{"head_dim": 32, "lr": 0.00794, "beta1": 0.9}
Each number is 500 + 25 x the weight over its row's rms, rounded and kept within 0 to 999. Layers, rows and columns count from 0. Numbers have three digits each. The size before them is the row's rms in percent of the matrix's.

# down: layer 7 MLP down (transposed), 256x96, rms 0.204, rows 92-101, columns 0-95
# gate: layer 7 MLP gate, 256x96, rms 0.225, rows 93-101, columns 0-95
# up: layer 7 MLP up, 256x96, rms 0.243, rows 93-101, columns 0-95
down92 114:534486521477488546489492515488506475484497514483509520556470443546500502479452536489548506516514500503519514493486476504527491480541483492550477530514502520467520478488463506543506515476508506519452489507488510511490510494522544529479538502508556473489544479478512489501552475489514468525
gate93 114:505519510504502531498520476507458486436556488515484497483508549521466496499507507456511500487490499461461527532483468495525482503519495491475443471511483491497477501479479486466556435504549514506513498499534482450514557476505488501530533488491484510495497466502505532515509520479514475503
up93 130:459481503554491519444473531445507493529483501496532482530498487466525503512484484537492489472505474459479496481486469503475449532503475535560494455527508519494488531508519521487485503528501502471480473494477493507513482507497533468477494504506495535508501462509476418479516481522489487494
down93 102:496512494494544490538500483514464510490487480496479509511502463468486522491526487487520449503462512514525450533499538488479491429494506534490525469548490517489507477474487490563497530462507487502478477561511518484488541533530480533491493470475514489513485524515532514475488487455493501529
gate94 098:491493490499478524517492513492541483498504505498491502510504498471462551493485495454511485456500508444488476485483536502515441521477516564500484522498507480475464522508477437473540529476535513505534483493520487451514501449497484496463502515540479489483513512503521489506508466559498523483
up94 103:525518509484482521463466512469545522520560480553536561516454493494482529550529474477472440506472479478494456506516506526482463511522522506503512547487487475477478486498515520480476516483526512497479488486478508518543516487484501483468502521495515476485486516505509466531495494519510507460
down94 104:488481475563537482497471482467451490482496480471516471497526483515463438466516494522499523527524497487502483484510501446502457456490485497509453489482526495536509528486539466518511495472518498510477537464501465499485502476470492494523460479478505475488463452521495510454509511503483519482
gate95 099:520520494515515423473521476463528516496508500514518485497515503477479486548518548490448523462493482526514469526455504538500504544480469541521509512466526523500493507483490493493469451533521529484497521484497523488458521489500524500530507542541504494533488553501471463500482493507501486488
up95 094:499462512534482496512507484454510467523456465487485521494447480506495488476482478548534489519513517500491454477522531519517482479504493475476538502468478440472516507506515528487494468476475487486490459529444493507462501532478513428540505477476497504515490517484525504508496470508500472529
down95 095:548501488492481505499521515553514456515496466485467473474501514541529520481468504477532518475529518488508471500519490547489487480485463534481450528490541506530541458493477488501499517501483527521486501479503492482585493508503501530493486517536487507475521468478515507482494533471533544485
gate96 102:517477507482486487520538453475469518500506522514526461479484499534522514508485492522472503518476499470475494544510495458471519500487541530441476490501514498493491505498506533481499474531504473488527475500479510491542506461482523504520494432475537498571531501497485474490505452515480485443
up96 105:514525516532478517509516491476526493520498518503529487511462526526501485498527486467488490530479549464488493534538465467477546483535540473492483471469493471477454493486452461520501467479514503495479513519486443511473529512537515521545497479467535530497479533514483465484500487478526496532
down96 111:530464461508550448464530483514506498513491497527534509502499503504561497578515528546485473536485505494471540507482516480487504460452527505497508510508525486463504514505517534497488509485514537538481533481473492480526481507518501486496508508513538467507492475462462492484530499533483508530
gate97 096:506518486535510497517553512503475492415500492489490513498460506531462494482482533515480530513508501515470518504487526470489502522506474551506500505449527489525487506499519512502502466522508556479524533473506446469551500522469459533486515487498480511522455508527463484516499492499513454497
up97 094:481462521527497467500521488507512496536529528529512490488548461466464488467525508509478496498526549451526465498504499531530489543495481474540500504492476532491561470495537502516473466519490520502540482481483511533491498513501534541505495494458527484492508515541459496476524536494511536482
down97 096:533424453491524516505507483482491518472521503476494488494491463524513503490507494507480505458494517483510486492523505471523481460523499465474536539483531494497470520488495493489464498454466507445549520492519489468501488486470512496509496496559526476562481526493510496555491490478537483478
gate98 101:522494497504483496502545517456511497466562512453480510504490481510521509505511547456494502518514476506495494504516545498490530488533487530510471503472536486498480506486502472550521510468503471527488541508506505478475459491500448529508501501552531506536469504518525520485500494518471449431
up98 094:523455474502522493567515474492529509505515521511465459517555523496457496506499512510487448445504545525560495488496521509540511489506537464507498484525505505504522498521463467426473492482506509499497467512521497470478534483493510486505507471513484517510520462482504469524490514509491518482
down98 095:501487474495527434499494479467457501505470511507511494446521490483495494556529464476466502530454518475549451520471508542505452477483508505452479535527510492466501486482490505504481496481491469522495495496535476504495494519521475560535512484500519497516494522500521523472511465490476469508
gate99 101:506528490477504470517501502474468523506461542498476482474504506476496499504517554531480541529493464490494479513492527477507491498516445495478496444436492455510525507483501549529469464480508497473511523493508522525493549565489526499512511508474495549504493503474491531483537508466514493521
up99 107:506500492529533489532480452494506520459493491498551544467483453475491523479517515474469511517532478456534503491504503500475464463515505466489521481538511497473518520477490494501507559480534476487515517520464520497468528498542501475555499457492516511484481510489538473454506495470531484516
down99 108:512523541512446493501505519516551448527514492504497503538491562479446541439487486483505472498521486445504527501510504504482534479511506533517484462542475498491477501507532488501465445499485476467494476534478510483488492517522468496494488500503505517488498477502516509450533518472491466509
gate100 087:472501481547497473497488479491495528491482498499492521511511518495511546500498490472460530508474505509509533520516449488472510538524487468540501510528489488484550483506495452458463514518482498482503548501488512503516484508565547440530550477533493473481506482473477502488492540501530535485
up100 085:497499487521497520532538478456471494516468476507531504504469489508512443480460463526475486500479462536492502511533490465499467532483534566500489485472489502547497467472517510467507490491479504508540466443459495491505514530478498501455539481495480473529473537505493499499506498510542518499
down100 092:528532529494501462495485513514514511495498518481476479485483486527486562504499546508493550468527500478513572520490509540499556515512520433521508527521502495498498520479481526556509543471513512517458534498510541489508488513519493507547523501496518508468523468502495523507519503492460485479
gate101 099:452457481515524509480507530497470545506465507522497491522494481457495481516477483473512506450508512445456520453498506479506459520542538445557480493512519520496477521461493494487522546513469478525496476517500540513528511517485481502523510471495509494523495482503522496454477494529483522484
up101 091:544538439505508511481544515505518522497467499497497508522494492559494492497485494529505482533470498557482498474522525491541503472541479476458515521499495446513487524514458535482504486518500456524542506479535503493528507469527531483539486517515492490496530484506476541549486484500509525484
down101 093:457498528490492515544477497494524455470468553509502440494545463473527485483529476515475480492523476518468504504524499488507486493506527529512488527542474471484541510538529460503461490518482487498511489540472521518514535506505545511514486493522547529521500515438522489519493530509513501497